From a checkpoint of a small transformer trained on Wikipedia.
Size: 9 layers, width 384, 6 heads of 64, MLP 1536 GELU, vocabulary 8192, 19.2M parameters.
Architecture: LayerNorm before each block, learned positions, tied embeddings.
Each number is 128 + 24 x the weight over its row's rms, rounded and kept within 0 to 255. Layers, rows and columns count from 0. The size above them is the row's rms in percent of the matrix's.

# layer 5 MLP down (transposed), 1536x384, rms 0.262, rows 598-650, columns 320-383
size [ 99 100 110 108 111 106  98 108 133 104 103  92  97 134 103  95 100  94  99 102 100 102  96  96  97 100 103 120  88 106  98 104  93  92  93 107 109  97  98  94  92  98 116 105 113 100  89  98  88 106 100 108  94]
[[126 157 157 154 106  96 147 150  84 105  81 116 127 148 114 170  97  87 116 140 133 115 137  78 118 126 141 103 144  87 165 146  84 129 108 165 157  85 143 111 160 129 121  85 119 126  95 185 137 149 116 129 147  69 109 135 144 149 146 158  90  93  87 115]
 [111 131 104 136  97 143 116 152 142 136 102 130  90 144 147 113 113 142 131 144 140 110 147  93 148 104 122 138 124 115  75 108 133 163 128  89 101 170 128 204 118 138 103 158 126 135 155 182 116 123  52 130 110 128 116  74 151  89 145 131 115 119 115  78]
 [129 132 123 167 108 152 117 162 125 109 141  99 121 167 116 107 118 142 149 137 148 140 146 146 169 166  85 101 164 139 120  72 140 123 132 174 153 143 139 113 110 134 155 125 125 124  92 169 178 136 111  99  82 132 113 137 135 123 116 145  82 110 149 187]
 [116 148 123 132 122 129 154 157 141 142 104 166  97 118 142 147 133 134 144 155 139 182 150 122 113 121 121 139 107  90 153 120 112  88 112 129 131 138 125  79 114 127 105 142 119 117 126  96 107 132 137 125 144  63 146 107 116 147 143 145 144 140 151 202]
 [152 103 136 127 131 123 128  97 119 124 117 148 113 106  96  83 118 137 125 130 129  95 109 132 136 116 129 159 129 127 110 123 134 109 135 114 127 145 114 165 120 142 135 132 142 123  71 107 128 139 131 151 121 111 134 141  88 145 125 133 141 125 119 160]
 [165 116 147  99 115 161 130 123 150 170 140 144  89 151 129 137 123 140 101 142 123 157 118 107 108 169 127 130 134  52 110 139 134 144 120 134 115 140 174  92 154 145 100  94 157 135 105 136 129 118 137 112 158 152 145 134  92  96 140 133 143 142 130 142]
 [ 86 132  96 100 130 153 103 113 148 143 115 128 121 129  93  97 161 168 117 137 134 145 170 154 146 128 128 138 106 153 106 101 138 121 126  89 100 155 126 110 130 125 138 123  96 100 115 151 167 150  94 131 148 139 167 143 135 158 116 133  88 126  97 168]
 [102 158  82 148 135 114 116 123 105  85 126 169 102 112  99 131 171 138 130 165 109 161 174 142 132  99 113 111 129 127 172 127 129 119 159  92 139 156 137 135  70 112 122 153 103 144  74 142 110 119 110 144 143  93 105 148 143 143 143 149 150  65 114 175]
 [141 157 121 131 123 105  90 107 156  75 145 101 147 127 139  99 130 133 103 146 207 145 136 128 121 117 122 119 143 140 172 106  92 112 139 154 121 147 144 135 146 136 117 145 144 135 124 129 103 107  72 121 148 137 144 126  81 149 163 134 110 127 100 150]
 [173 144 113 144 104  96 136 122  98 136 173 138 123 106  85 125 156 130 148 115 113 159 167 100  98 148  72 152 144 124 104 170 123 136 163 110 114 106 115 150 148 134  62 115 157 141 107 155 104 130 166 128 118 111 161 113 141  95 146 102 124 144 129  86]
 [128 122 154  94 132 129 110 139 169 141 163 127 124 148 144 123 148 168 137 152 122 139 121 143 122 128 156 123 108 182 167  96 123 120 153 104  82 113 131 151 128 140 108 124  98 157 140 138 117 132 114 136 127 121 108  88 160  75 138 115 112 147 135 138]
 [147 137 132 123 105 127 100 109 114 112 140 147 108 142 152 111 174 142 155 128 123 137 120 148 122 137  91 142 162  78 130 118 119 142 147 121 140 112 144  86 126 115 120 161 131 134 139 169 138 115 104 126 125 140 157  97 143 104 147 142 131 126 136 135]
 [113 127 163 144 161 141 134 116 132 160 114 178 143 129 117 187 136  92 123 137  99 162  96 108 135 154 187 107 137 124 146 148 127  93 175 130 167 155 139 116 125 137 116  80 154 105 111 130 136 114 115  94 151 152 125 134 135 101 121 129 107 129 144 144]
 [118 156  88 157 123 178 117 110 117 109 116 164 162 159 139 116 116 150 130 160 140 166 192 105 124 149 112 135 139 116 136 106 121 109 110 150 183  82 160 144 131  86 101 148  71  98 134 139 109 145 122 136  88 130 119 132 128 181 119 107 137  94 119 142]
 [154 125 112  88 137  86 140 119 146 169  68 124 151 145 125 117 108 154  62 107 122  97 141 108 138 138  80 142 107 125 134 120 118 159  93 155 169 128 154 135 101 109 143 131 113 144  96 135 119  93 157 132 129 146 148 130 105  84 141 105 210 100 130  89]
 [100 123 142 124  98 110  88 107 119  82 103 141 139 150 155 147 159 127 122  96 104 179 100 139 153 108 107  92 104 147 153 150 127 132  85 128 129 113 140 130 132 112 140 132  85 108  94 123 203 118 200 128 101 133 141 101 127 123 128 121  93 101 108 107]
 [ 84 105 107 169 145 128 136 153 139 121 147 175 105 163 161 145 150 160 128 140 105 129 110 140 160 114 114 157 101 141 114 136 133 105 119 108 116 128 143 139  90  87 132 142 117  98 125 140 135 133 125 116 100 138 166 175 155 151  73 143 134 140  74 116]
 [145 140 152 120 123 113 143 127 100  87 122 126  70 173 205 115 175 114 143  91 140 138 168 100 121 100 136 104 135 131 149 150 141 101 129  86 129 152 116 125 154 151 152 104 124 138 141 159 157 145  83 120 140  98 166 147 145 129 119 107 135  98 151 117]
 [133 150 164 113 156 122 124  95  97 161 117 145 151 136 104  96 118 101  93 163 141 117 155 130 165 105 132 164 116 135 145  90 108 144 110 143 117 115  94 111 147 117 113 144 109 111 139 183 100 147  94 154 144 114 150 109 124 140  77  78 125 132 126 157]
 [ 86 139 143 116 146 124  96 138 144 127 130 160 101 118 109 163 117 102 122 142 146 116 154 158  98 108  97 110 116 146 124 145 124 124 111 120 133 123 150  95 102 111 142 152 133 130 154 152 105 131 145 152  99 123 121 133 139  95 117 122 119 121 114 112]
 [167 121 148 105 147 134 145 122  80  91 148 184 119 131 119 131 134 126  76 139 117 134 159 106 112 113 116 144 118  93 143 125 105 116 107 129 100 132 135 111 151 152 144 108 177 113  46  98 157 103 149 167 147 138 158 124 125 111 166 111 137 103 135  98]
 [186 111 131 123  97 147  87 130 171 149 114 112 156 128 128 115 133 112 147 114 156 151 134 170 137  94 153 117  93 160  90 130  85 131 107 130  64 129 182 125 123 114 153 156  99 104 127  89 109 144 135 103 143 104 171 130 138 166 102 135  92 146 103  95]
 [ 82 128 104 146 111 110 133 159 129 159  76 151 144 136 103 149  99 146 134 117 117 102 106 150 148 142 132 131 122 120 138 116 143 164 109  87 102 131 128  98 161 136 136 104 132 103 123 122 102 116 102 104 117 136  91 148 132  87 143 128  99 149  63 152]
 [163 140 126 111  86 120 135 144 144  95 136 124 139 113 131 146 138 123 134 155  99 122 131 159 141 133 135 117 133 146 117 100 128 142 127 148 142 122 148 210 135 105 105  77 125 141 120 102 131  86 128 139 145 123 111 145 163 111 180 132 120 131 152 148]
 [170 148 121  88 167  89  76 144  89  89  92 110  94 107 114 127 145 133  83 172  82 166 119 120 142 155 131 133 124 127  92  95 133 123 146 160 129 107 127 127  95 123 110  96 128 111 147 142 123 101 110 121 168 142 105 154 104 122 126  91 152 118 111 104]
 [103 143 103 117 130  98 133 140 109 130 120 121 144 154  96 145 106 113 146 175 127  78 163 136 115 103 127 164  82 165 106 118 129 157 136 110 155 140 132 131 131 114 125 116  97 144 128 140  79 102 109 118 124 112 133 102 124 108  74 138 129 108 104 110]
 [138 140 180 120 105 108 171 111 165 159 112  99 111 141 127 113 106  93  76  77 105 117 166 143 142 119 170 141 147 158 146 131 116 140  86 148 128 161 131 148 130 160 136 105 119  77 135 113 128 146 127 134 181 108 140 143 115 142 138 159 163 131 135 112]
 [100 154 128 102 154 102 146 151 141  97 131 122 107 118 148  90 141 119 130 138 133 104 129  93 130  97 144 104 108 105 106  93 156 134 159 102 185 167  96 125 118 121 120 142 123 145  96  98  66 106 116 140 143 131 156  81 164 154 125 106  98 141 114 118]
 [132 118 121 126 113 139 141 149 111  95 119  95 131 134 145  83 145 164  90 112 138 105 155 134  81 146 153 153 155 152 130 106 173  95 112 149 115 118 102 132 135 128 126 102 125 147 155 121  97 131 117 119 141 113 111 113 145 117 126 160 131 148 126 106]
 [140 107 114 145  92 115 118 126 159 104 142 119 128 111 100 118 117 157 172 144 138  88 142 112 146 139 132 120 144 128 165  88 117 135 160 148 132 130 132 102 129 132  80 116 142 113 141 121 160 135 134 107 121 118 113 155 145  97 115 119 159 114  79 140]
 [ 94 113 125 123 164  90 104 132 126 175 118 118  80 118 121 132 157 118 101  99 110 159 106 193 139 155 143  97 141 110 118 117 147 164  91 117 129 105  84 134 165  82 143 108 147 147 161 181  98 105  89  97 126 149 135  80 121 110 119 124 111 150 141 147]
 [107 129  91 175 126 154 109 123 175 124 145 117 141 122 103 110 122 130  97 152 125 128  83 147 140 174 129 148 135 132 164 176 107 114 152  94 146 125 121 113  75 152 120 147  65 158 104 147 158 151 145 119 151 141 114 108 135 118 145  62 150  96 162 123]
 [120 128 134 152 114  92 130 130 149 135 167 147 118 123 135  92 165 149 158 136 134 108 120 133 123 142 113 146 146  95 120 146  74 143 115 121 126 128 112 119 138 141 122 181 118 134 121 118  73 153 105 156 119 159 115 101 109 163 118 140 153 119 117  88]
 [100 149 123 143 121 121 125 104 132 104 111 154 140 126 139 144 141 114 150 125 149 107  88 128 125 121 117 107 170 117 135 120  86 107 105 131 117 161 143 143 140 115 116  82  96 170 101 115 136 135 146 140 148  72 105 120 126 129 169 112  90 124 136 124]
 [ 83 162 131 135 132 104 106 121 160 118 132 128 138 139 120  65 130 154 127 174 152 110 135 114 124 100 127 144 112 112 111 137 169 105 148 116 123  98 102 116 123 141 160 115 115 125 140 138 142  84 153 138 161 121 111 168 138 172 146 110  98 139 132 138]
 [157 103 145 131 124 137 126 105 161 116 143 141 163 127 130 153  81 169 116 149 133 152 131 132 124  77  75  76  87 174 150 113 161 137 115 130 112 116 195 142 105 142 156 126  91 112 135 161 150 124  90  89 122 147 124  83 134 126 156 137 118 131  73 135]
 [162 153 114 155 144 155 170 144 130 119 106 139 137 120 121 158 112 122 124 162 100 148 118 127 160 151  71 126 223 123 129 111 137 130 132 139 109 116 108 171 149 109 137 131 121 142 120 100  53 112  96 126 131 129 119 123 111 158  82 145 149 122 104 117]
 [134 127 146 157 136 116 131 107 180 138 128  92  94  88 146 149 104 159 149 119 149 111 152 145 117 127 145 135 140 120 146 146 134 113 103  85 116 112 134 103  98 137 101 133 117 121 147 117 100 130 154 115 134  96 136 108 123 102 155 134 129 130 106 113]
 [180 144 111 106 143  96 140 131 119  94  81 133 137  90 117 126 129 118  98 140  87 159 152 176 142 119 122  91 120 112 140 117 146  94 109 130 140 175 135 161 126 113 130 144 158 118 129 140 154 129 150 153 131 144 141 110 175 177 105 155 106 147 121 118]
 [145 158 192 134  85  93 112  87 155 127 153 132 159  82 169 145 151 143 112 136 146 148 156 167 123 117 133  64  79 174 118 135 151 143 160 159 135 117 114  62  96 122 114 144 137 152  98 143 145 123 109 158 139 123 137 128 130  97 124 121 135 116 110 129]
 [146 133 103 117 130 111 124 130 134  93 131 144 155  84 120  94 104 155 112 128  78 128 136 107 134 130 143 151 162 146 153 120  96 101 116 129  87 155  99 154 119 116 159  89 117 149 111 172 121 120 121 132 175 110 166 134 122 147 146 154 123 105 123  97]
 [106 130 121  84  95 141 120 141 154 148 133  76 103 118 122  79 152 140 160 141  92 111 133  82 128 109 149 137 101 109 130  50 119 124 147 155  99 119 170 104 106 120 115 150 179 106 150 141 126 125 131 143 153 138 164 110 102 138 117 128  90 133 113 147]
 [ 92 118 121 114 154 154 124 146 106  88 158 138 141 105 171 138 133 137 146 139 144 125 140 121 105 148 164 173 118 111 146  90 118 143 106 126 103 143 139 160  96 128  83 112 100 115 119 108  83 115 126  94 150 128 110 126 162 127 127 133 127 134 156 110]
 [122 162 125 124  96 122 130 132 165 130 146 136 107 137 135 138 109 139 155 127 141 113 128 154 124 107 132  98 103 123 115 144 130  96 154  77 107 117 154 143 144 112 105  80  96 154 144 147 133 147 153 177 136 130 120 134 172 132 114 143 139 117  90 124]
 [131 134 137 178 136 142 147 166 155  78 154  88 185 203  91 193 126 121 123 136 101 140 178 143 129  93 123 153 124  64 154 134 132 134 174 101 136 168 162 164 140 108 117 144  76 138 142 136 133 170 148 143 147 116 115 158 138 118 107 124 113 142 147 118]
 [140  88 119 139  76 100 102  98 114 126 146 171 120 177 118  95  91 125 113 191  71  86 106 134  96 133  87 136  99 159 162 137  81 131 102 114 101 102 140 141 137 117 198 124 119 130 112 123 123 148 139 126  98 155 154 132 113 135 122 110 138  93 133 146]
 [127 135 135 161 165  91 137 161 149 107 100 132 152  92 145 112 116 145 146 141 146 125 101 135 160 110  82  77  91 133 136 144 146 123  99  68 118 133 141  86 135 131 113 116 113 131 130 137 111  95 150 165 138 123 164 158 135 139 130 127 111 145 134 152]
 [142 136 106 115 150 107 116 116 144 131 138 150 125  69 149  95 114 142 138 124 116 111 153 108 133 107 135  88 119 125 137  87 113 111 155 143 126 131 107 163 108  88  84  99  94 116 107 150 138 133  97 150 135  83 114 131 132 134 122 112 108 122  81 109]
 [139 138 118 100 106 135 141 167 122 128 101 145 143 146 115 100 126 115 109 139 147 123  69  94 105 162 119  77 154  88 139 128 115 135  99 102 139 130 119 114 192  82 148  95 151 121 142 113  82 141 150 152 129 137 129 131  95 163 114 125 163 175  95 159]
 [104 112 149 151 112 118 118 112 106 123 136 140 125 196  94 128 153 105 145  90 122 134  94 112 147 120 106 150 153 113  92  94 172 124 169  83 150 146 119 105 124  93 107 160 109 122 124 143 119  88 152 133 154  99 103 147 108  95 109 109 113 114 138 137]
 [ 82 147  98 125  95 136  96 122 164 116 188 109 160  88  79 143  94 134 103 151 152  75  96 130 113 127 116  96 113 132 131  96 143 126 142 125 126 167 129  86 134  97 155 126 126  96 131 137  88  86 158 173 126 111 122 123 135 114 123 102 142 120 109 129]
 [154 146 136 151 105 123  83 124 122  89 128 137 155 126 115 143 107 161  96 154 105 120  97 157 142 122 135 151 110 106 102 124 150  96 162 113 116 156 107 119 158 162  89 118 103 146 139 141 118 112 107 129 114 145 136 104 112 104 129  85  82 101 114 121]
 [121 139 105 166 110 103 135 120  88 125 139 147  85 147 160 149 135  99  98 126 193 163 118 150  86 157 125  93 172 120 169 137 141 111 153  91 126 125 127 130 154 151 178 142 149 116  96 124  95 130 140 195 119  87 138 111 162 131 119  99 144 150 145 107]]
# layer 5 MLP up, 1536x384, rms 0.149, rows 599-650, columns 320-383
size [ 96 102 103 109 105  93 109 119 100 101  97  98 145  98 100  96  98 100  98 104 104 101 100  96  99 101 124  98 100 100  97 103  96  96 100 102  93  95 101  94  95 130 103 123 100  89  88 101 102 103 101  96]
[[142 100 107 114  93 149 108 150 120 123 126 133 183  97 124 129  86 115 165 130 119 163 147 134 108 128 130 135 121 171 119 154 124 130 115 166 109 163 142 117 163 133 156 152 163 111  92  87 139 123 156 147 121 170  87 144 130 133 129 158 143 149  87  79]
 [148 187 179 153 164 134 109 142 146 144 120 133 136  96  91  97 127 125 113 149  97 129 130 105 105 146 135  88 153 148 142 125 133 177 122 138 133 142 111 156 174 109 175  86 137 139 151 132 127 149  97 164 101  91  98 120  94  70 111 138 140 112 144 162]
 [143 103 114 126 150 157 101 129 125 157 117 130 127 150 129 128 128 130  93 115 128 152  85 183 113 120 134 108 137 113 158 111 136 162 115 115  92 130 150 123 119 115 128 126  96  89 156  93 155 111 167 140 174 127 125 134 133 130 148 119 110 137 165 142]
 [159 136 147 110 111  96  98 133 105 139 120 110 138 119 151 114 150 143 124 129 154 163 137 138 109 153 127 177 110 104 144 124 133 147 134 128 144 176 112 148 157 147 152 106 115 133 102  81 135 134 129 172 114 103 126 128 113 148 149 154 117 174 132 127]
 [116 113 140 121 135 115  86 147 117 121 141 142 141 120 110 120 137 122 130 132 125 102 121 162 115 164 126 130 167 126 136 158 160 124 111 108 146 131 142 126 100 120  94 140  78 128 129 131 144 127  98 131 153 133 149 188 121 136 169 135 132 128 123 137]
 [113  86 148  59 131 144 111 131 141 114 144  94 103  93  92 146 156 122 127  80 104 131 139 144 134  98 152  97 132 121 102 104 181  98 140 115  85 130 119 114 111 121 123  93 129 112  89 167 131 157 140 139 153  88 121 136 154 117 123 105 161 131 158  92]
 [140  99 137 143  98 139 139 110 149 107 131 138 176 100 142 106 167 180 151 121 148 166  81 118 122 182  94 115  87 140  96 125  95 138 133 109 120 163 127 105  91 120 140 133 180 135 103 153 127 143 134 109 155 133 150 108 136 129 113 112  97 113 101 107]
 [149 113 164 115  89 122  75 132 143 108 146 165 144  93 126 181 146 122 118 151 158 166 127 147  98 104 166 126 152 119 141 151 114 124 119 107 138 113 114 109 135 129 146 125 135 111 131 140 144  95 135 161 118 128 131 146  74 164 135 100 108 127 131 130]
 [186  86 122 148  92 151 139 131 140  99 139 137 102 136  80 141 125  84 153 135 138 144  71 150 132 104 130 102 123 106  78 123 142 129 147 132 131 107 114 124  91 129 105 141 123 132 119 130 118 127 151 100 139 154 223 127 118 116 143 119 127 136 175  92]
 [ 92 109 140 147 109 122 150  99 133 118 157 145 113 175  92 134  99  94 133 124 121 119 132 133 166 147 130 116 112 153 100 101 156  94 171 109 107 166  94 118  83 123 143 119 130 117 102 183 135  89  92 102 136 206 149 143 104 110 135 144 136 128 143 154]
 [142  96 126  83  71 147 122 153 129 121 130 119 164 110 151  88  85 157 121  74  94 101 127 119  83 189 128 106 160 154 123  81  88 102 126 142 125 156 111 104 178 116 104 128 115 113 138  90 166 123 116 165 138  98 150 119 123 106  77 122 140 135 119 125]
 [ 47 163 143 129 137 139  78 172 165  90 150 165 132 147 137 103 100 126 117 137 152 150 117 127  97 122 128 156  97  92  89 142 159 147  97 149 159 166 146 133 113 100  96 117 142 154 133 141 178  74 127 103 122  96 122 120 131 169 167 129 161 159 106 118]
 [169 174 137 146 119 167  84 143  80 114 118 154 164 138 130 149 113 147 115 151 112 129 130 101 110 163 158 135 156 144 127 138 138 116 103 142 154 124 146 140 145  76  93 118 118 108 156 113 111 158 120 116 150 154 102 147 142 132 132  68  89  91 119 151]
 [111 140 151 167  90 141 115 157 143 120 144 150 151 125 138 108 156  69 150 122 111 151  99 142 115 123  98 139 159 157  97 117  91  76 159 136 153 142 148  82 131 105 100 147 139 137 111 138 128 112 105  88 155  91 149 125 136 138  93 173 113 107 160 158]
 [116 108 161 107 132 143 141 148 117  78 129 134 128 136 146 111 134 151 148 188 133 131 125 101  78 150  90  96 128 141 125 116 118 148 171 106  96 125 152 122 146 134 108 134 129  88 129 132 113 123 147 136 168 104 113 149 114 197 160 165 159 131  95 127]
 [152 108 105 133 114 108 167 120 146 108 116 122 112 163 141 149 144  93 101 136 142 126 148 120 170  88  86 113 101 136 104 106 128 123 142 123 110 113 134 114  92  98 160 129 109 105 105 101 148 102 116 113 115 119 110 140 116 145 170 137 135 159 128 124]
 [140 133 125 123 117  92  91  99 147 109 173  85  96 126 138 118 148 141 113 130 132 141 123 118 107 135 106 132 147 121 132 131 119 154 157 160  95 128 148 100 137  79 103 120 157 118 139  87 196 146 166 111 123  87 100 119 156 130 108 102 112 162 122 172]
 [145 159 112 119 131  94 147 153 133 129 133 112 137  94 114  93 166 126 125 115 113 158 122 105 122 149 161 122 131  93 107 136  64 132 119 134 123 147 120 132 119 162  98 120 120  48 135  89 120  91  92 131 127 158 146 127 151 139  85 121 120  88  89 153]
 [157 118 101 145 136 107 130 116 109  72 109 129 141 164 134 119 126 149 129 142 144 152 172 144 127 128 134 133 128 171 119  95  98 154 166 138 110 141 136 160 132  98 138  78 132 151 114 136 135 115 125 128 146 127  86 123 122  98 140  92 136  70 159 111]
 [ 94 115 105 130 134 137 149 139 128 147 107 156 146  92 128 179 117 121  98 111 163 142 118 173  83 125 154 136 122 115  89 131  88 155  96  87 122 101 137 132 143 164 127 105 134 112  84 132 128  86  87 117 117 139 118 115 121  86 173  78 177 131 119 127]
 [136 125 112 116 133 109 114 127 125 105 126  86 161 127  65 113 127 101 168  98 113 187 162  83 130 132 126 105 133 119 123 179  97 153 158 133 153 107 156 110 126 139 117 127 122 100 120 108 147 164 131 127 112 124 165 119 110 138 140 151 145 123 143 104]
 [ 97 100 129 132 148 143  94 125 131 147 108 132 116 128 102 107 106 139 107 125  95 155 149 121 106 108 132 157 122 125 130 115 141 123 135 119 119 162 135  97 164 126 127  83 150 121 155 153 108 157 131 174 105 146  78 116 156 126 117  99 136 123 100 125]
 [ 86 127 113 166 117 184  75 109 104 126 147 141 101 141 118 102 115 137 123 145 141  90  96 149 121 174 119 102 130 144 114 141 142  85 117 119 135 108  93  88 137 137 152 165 155 139 166 118 131 127 137 108 123 101 165 124  98 120 172 135 149  91 118 108]
 [140 129 129 120 158 145 120  94 131 102 131 148 110 149 162 120 123 143 114 113 113 114 127 144 136 119 127 127 137 132 111 153 130 115 105 107 148 117 117  88 132 135 121  72 119  92 152 133  81 152  94 150 123 115 127  97 127 115 175 145 111 143 142 106]
 [143 157 111 100 116 146 110 104  91  88  87 118 177 152 143 163 126 140 140 133 128 203 108 123 167 119 157 134 136 127 138 154 154 157 135 135 127 121 151 147 104 174 176 140 122 105 113 121 131 117 212 104 136 170 142 152 140 173 171 135 141 143 150 135]
 [111 139 109 121 126 145 101 217 141 127 139 113 132 137  97 155 125 128 156 100 102 133 141 172 134 143 108 182 133  79 116 112  96 155 155  83 143 120 133 159 165 138 167 123 138 124 148  99 164 129 146 166 132 109 106 122 143 179 113 165 140 142 114 155]
 [120 149 128 126 151 110 115 144 174 109 142 148 137  64 119 113  83 124 117  95  91 136 157 133 139 116  70 120  99 138 161  81 121 131 123  98 122 125 138 146 125 153 158 157  71 133 162 150 130 115 112 131 139 133 149 130 175 158 151 117 125 143 178 167]
 [176 151 125 118 165 126 129 116 137 136 151 132 108 132 140 128 104 122 147 152 114 117 170  65 155 130 130  49  72 148  99 145 100 161 137  93 133 132 133 134 148 133 126 138  95 161  99 120 149  93 116  89 142 154 158 130 143  89 109 122 143 139 110 115]
 [150 172 129 111 146 135 136 102 163 119 105 154 138  82 123  95 136 104 127 122  92 128 158 125 135 134 152 151 174 166 152 119 116 163 146 104 126 118 144 140 136 143 123 102 125 148 102 125 170 139 146 146 116 139 117 140 134  83 127 150 122 122 136 138]
 [132 134 134 105 136 126 179 125 117 112 160 126 140 109 132 107 124 128 107 113 152  91 180 133 133  96 131 151 151 128  98 154 127 133 109 134 135 155 107 133 120 117 134 161 155  88 161 119 142 126  94 126 144 155 172  77 171 132 130 112 139 157 119 137]
 [ 93 100 157 115  77 145 108 113 177  91 123 138 112 122 153 103 170 112 135 142 110 157 141 112  94 158  88 110 131 124 135 114  81 165 128 133 132 136 167  97  95 146 162 106 106 110 148 138 151  94 121 109 188 127 115 141 115 135 103  96 123  93 131 155]
 [120 107 156 155 121 122  85 149 157 101 130 100 152 115 120 144 117 168 130 137 122 129 139  90 147 114 145 140 148 137  81 148 169 117 112 150 127 120 163 101 102 101 146  91 138 127 152  97 141 157 134  73 123 152 126 144 151 143 165 173 137 123 147 122]
 [153 114  88 104 144 186  79 144 131 146  61 100  89 115 156 145 101 100 111 155 121 115 136 119 138  69 121 179 103 157 162 138 120 127 132 143 144 101 157 159 132 122  83 110 141 134 132  98 139 124 147 118 113 135 152  77  65 115 125 168 139 138 117 117]
 [148 103 119 122 120 134 103 115 115 120 122 146 152 134 122 115 164 138  78 161 110 129 143 139 133 116 169 134 107 119 112 129 131 188 135  78 114 111 155 165  99 117 140  88 129 151 164 137 151 135 104 118  97 107 135 103 165 125 129 117 135 108 130 130]
 [122 106 116 139 113 172 113 163 143 128 132  68 172 122 100 160  82 153 136 151 134 113 103 157 136 118 125 187 134 128 100 106 189 123  99  79 171  98 175 117  67 108 169 137 131 149 139 150 130 114 161 114 147 138  77 157 126 137  97  90 143 125 106 124]
 [171 140 108  98 145  90  78 154 144 132  96 136 181 118 140 145 124  86 157 165 123 144 110 112 129  93 119 104 171 172 143 134 129 130 132  93 138 106 148 144 120 114  92 152 128 167 158 106 123 117 178 119 170 133 150 159 121 105 112 174 154 138  90 141]
 [ 82 130 150 144 146 124 146 126 137 130 160 122 101 111 115 120 128  96 121 129  97 130 102 109 157 129  75  94 128  94 127 122 165 127 132  81 114 130 138 112  99 118 108  85 151 122 101 125 128 115 148 134 105  93 126 164  79 122 116 106 112 118 126 127]
 [126 153 148  69 140 149  67 105 125 110 141 137 108 137 113 126 160 146 150 128 117  96 179 106 177 151 134 138 128 103 114 125 125 122 137 105 156 162 167 143 120  80 148 156 137 145 120 159 106 123 113  96 142 134  94 118 123 127 115 133 111 141 119 155]
 [ 95  94  65 129 151 122 127 113 117 132 108 148  92 121 122 133  88 123 114 160 104 116 127 109  75 121 127 126 123 161  97 135 102 113 150  89 154 136 133 122 126 130 121 114 130  77  97  81 137  84 134 182 119 145 147 185  86 134 105 125 123 111 137 121]
 [120 155 108 144 156 125 128 114 157 145 112  94 140 130 113 132 130 137 138 133 128 135 114 160 121 137 148 150  83 106 122 102 141 151 106 138 151 109 152 144 136  87 109 132 153 146 150  81 132 135 116 139 119 148 124  90 116 138 141 127 153 122 108 144]
 [113  73 139 115 158 110 123  89 125  96 122 120 149 157  78 115  99 136 171 134  81 129 161  98 140 106 140 109 138 126 132 106 125 123 161  74 118  88 137 148 106  98 129 107 120 135  70 194 134 138 153 144 104 119 142 140 167  92 153 122 139 131 139 164]
 [ 86 107 127 152 143 137 154 109 116 161 112  96 106 143 161 116 119 131 125 121 115 160 146 120 124 102 158 142 137 132 118  91 138 157 146  86 130  95 139 122 137 129  73 123 118 111 132 123 114 107  87  81 123 130 118 126 148 172 174 106 159 116 159 109]
 [123 119 158 167 121 140 114 166 115 134 120 149 127 107 114 108 128 119 149 109 131 116 117 158 148 159 112 105 169 156 124 141 104 146 159  94 127 163 129 134 138 106 172 147 135 129 122 121 133 157 157 133 152 170 138  92 162 113 125 112 137 130 154 162]
 [166  95 161 153 184 144 152 121 145 120 172  96 169 113 131 114 150 111 132  88 125 131 111 144 121 104 103 136 109 126  89 103 135  98 126 125 133 161 114 127 127 116 125 136 133 162 143 154  81 122 122 151 136  88 130 146 138 113 130  96 137 123 127  99]
 [127 127 101 124 171  95 144 151 110  78 150 126 127  74 103 166 154  96 154 104 117 127 120  98 102 146 137 145 110  97 115 112  94 119 105 125 149 124 139 125 124 142 118 106 122 139 127 125 106  89 140  99 135 118 168 131 147 167  69 122 130 171 119 118]
 [145 131 126 131 138 175  85 117 129 130 111 112 100 150  93 101 119 106 125 127 119 127 109 146 119 130 139 133 145  91 107  91 120 123 160 116 137 151 114 111 133 157 107 138 119 137 105 126 109 123 145  96 159  83 131 131 116 134 120 130  99 121 127 130]
 [ 97 114 165 148 110 126  90 144 131 134 114 126 156 121 167  62 162  80 126 121 110 141 112  90 160 138  64 163 138 121 146 108 125 139 128 150 139 123 183 130 141 117 142 143 172 131  92 149 124 137 130 149 149 118 126 120 100 149 124 133 184 163 123 117]
 [112 118 116 178  94 128 152 128 132 148  71 138  80 174 129 142 137 147 160 142 117 118 137 149 130  83 127 173  99 154  83 158 164 122  89 127 116  91 145 148 129 129 152 121 132 141 128 121 139 130 149 118 109 119  98 128 129 137 100 151  89 120 140 123]
 [107 107 115 144 112 118 149 146 104 114 145 154 148 125 165 143 140 143 146 140 121 148  78 139 114 148 146 162 134 132  89 145 196 120 130  75 115 119 132 116 146 169 133 111 100 162 166  89 126 113  71 134 111 141 109 130 120 134 153 124 151  91 114 124]
 [115 113 112 100  76 156 140 136 109 124 154 171 124 159 119 129 179 147 137 134 117 101 156 166 136 141 113 139 120 141 115 154 200  97 146 133 123 106 135 127 128 141 138 153 141 139 149 128 142 134 117 149 154 122 136 112 123 122 139 119 165 111 111 154]
 [123 119 100 153 129 134  76 139 111 112 147 145 137 122 176 137 122 140  95 166 127 131  94 119 148 132  74  81  98  71 143  90 130 117 143  73 127 148 118 104 149 108 140 143 137  99 114 110 111  83  75 160 123  88  72 116 111 164 105 143 111 219 134  66]
 [121 137  95 151  93 151 123  85 146 126 126 110 130 124 120 118  94 134 124 137  61  92 174 157 156 141 127 183  77 156 132 143  99 186  93 171 117 112 134 136 124 129 166 107 128 141 128 121 126 152 100 112 110 155 122 145  84 158 132  98  92  96 128 146]]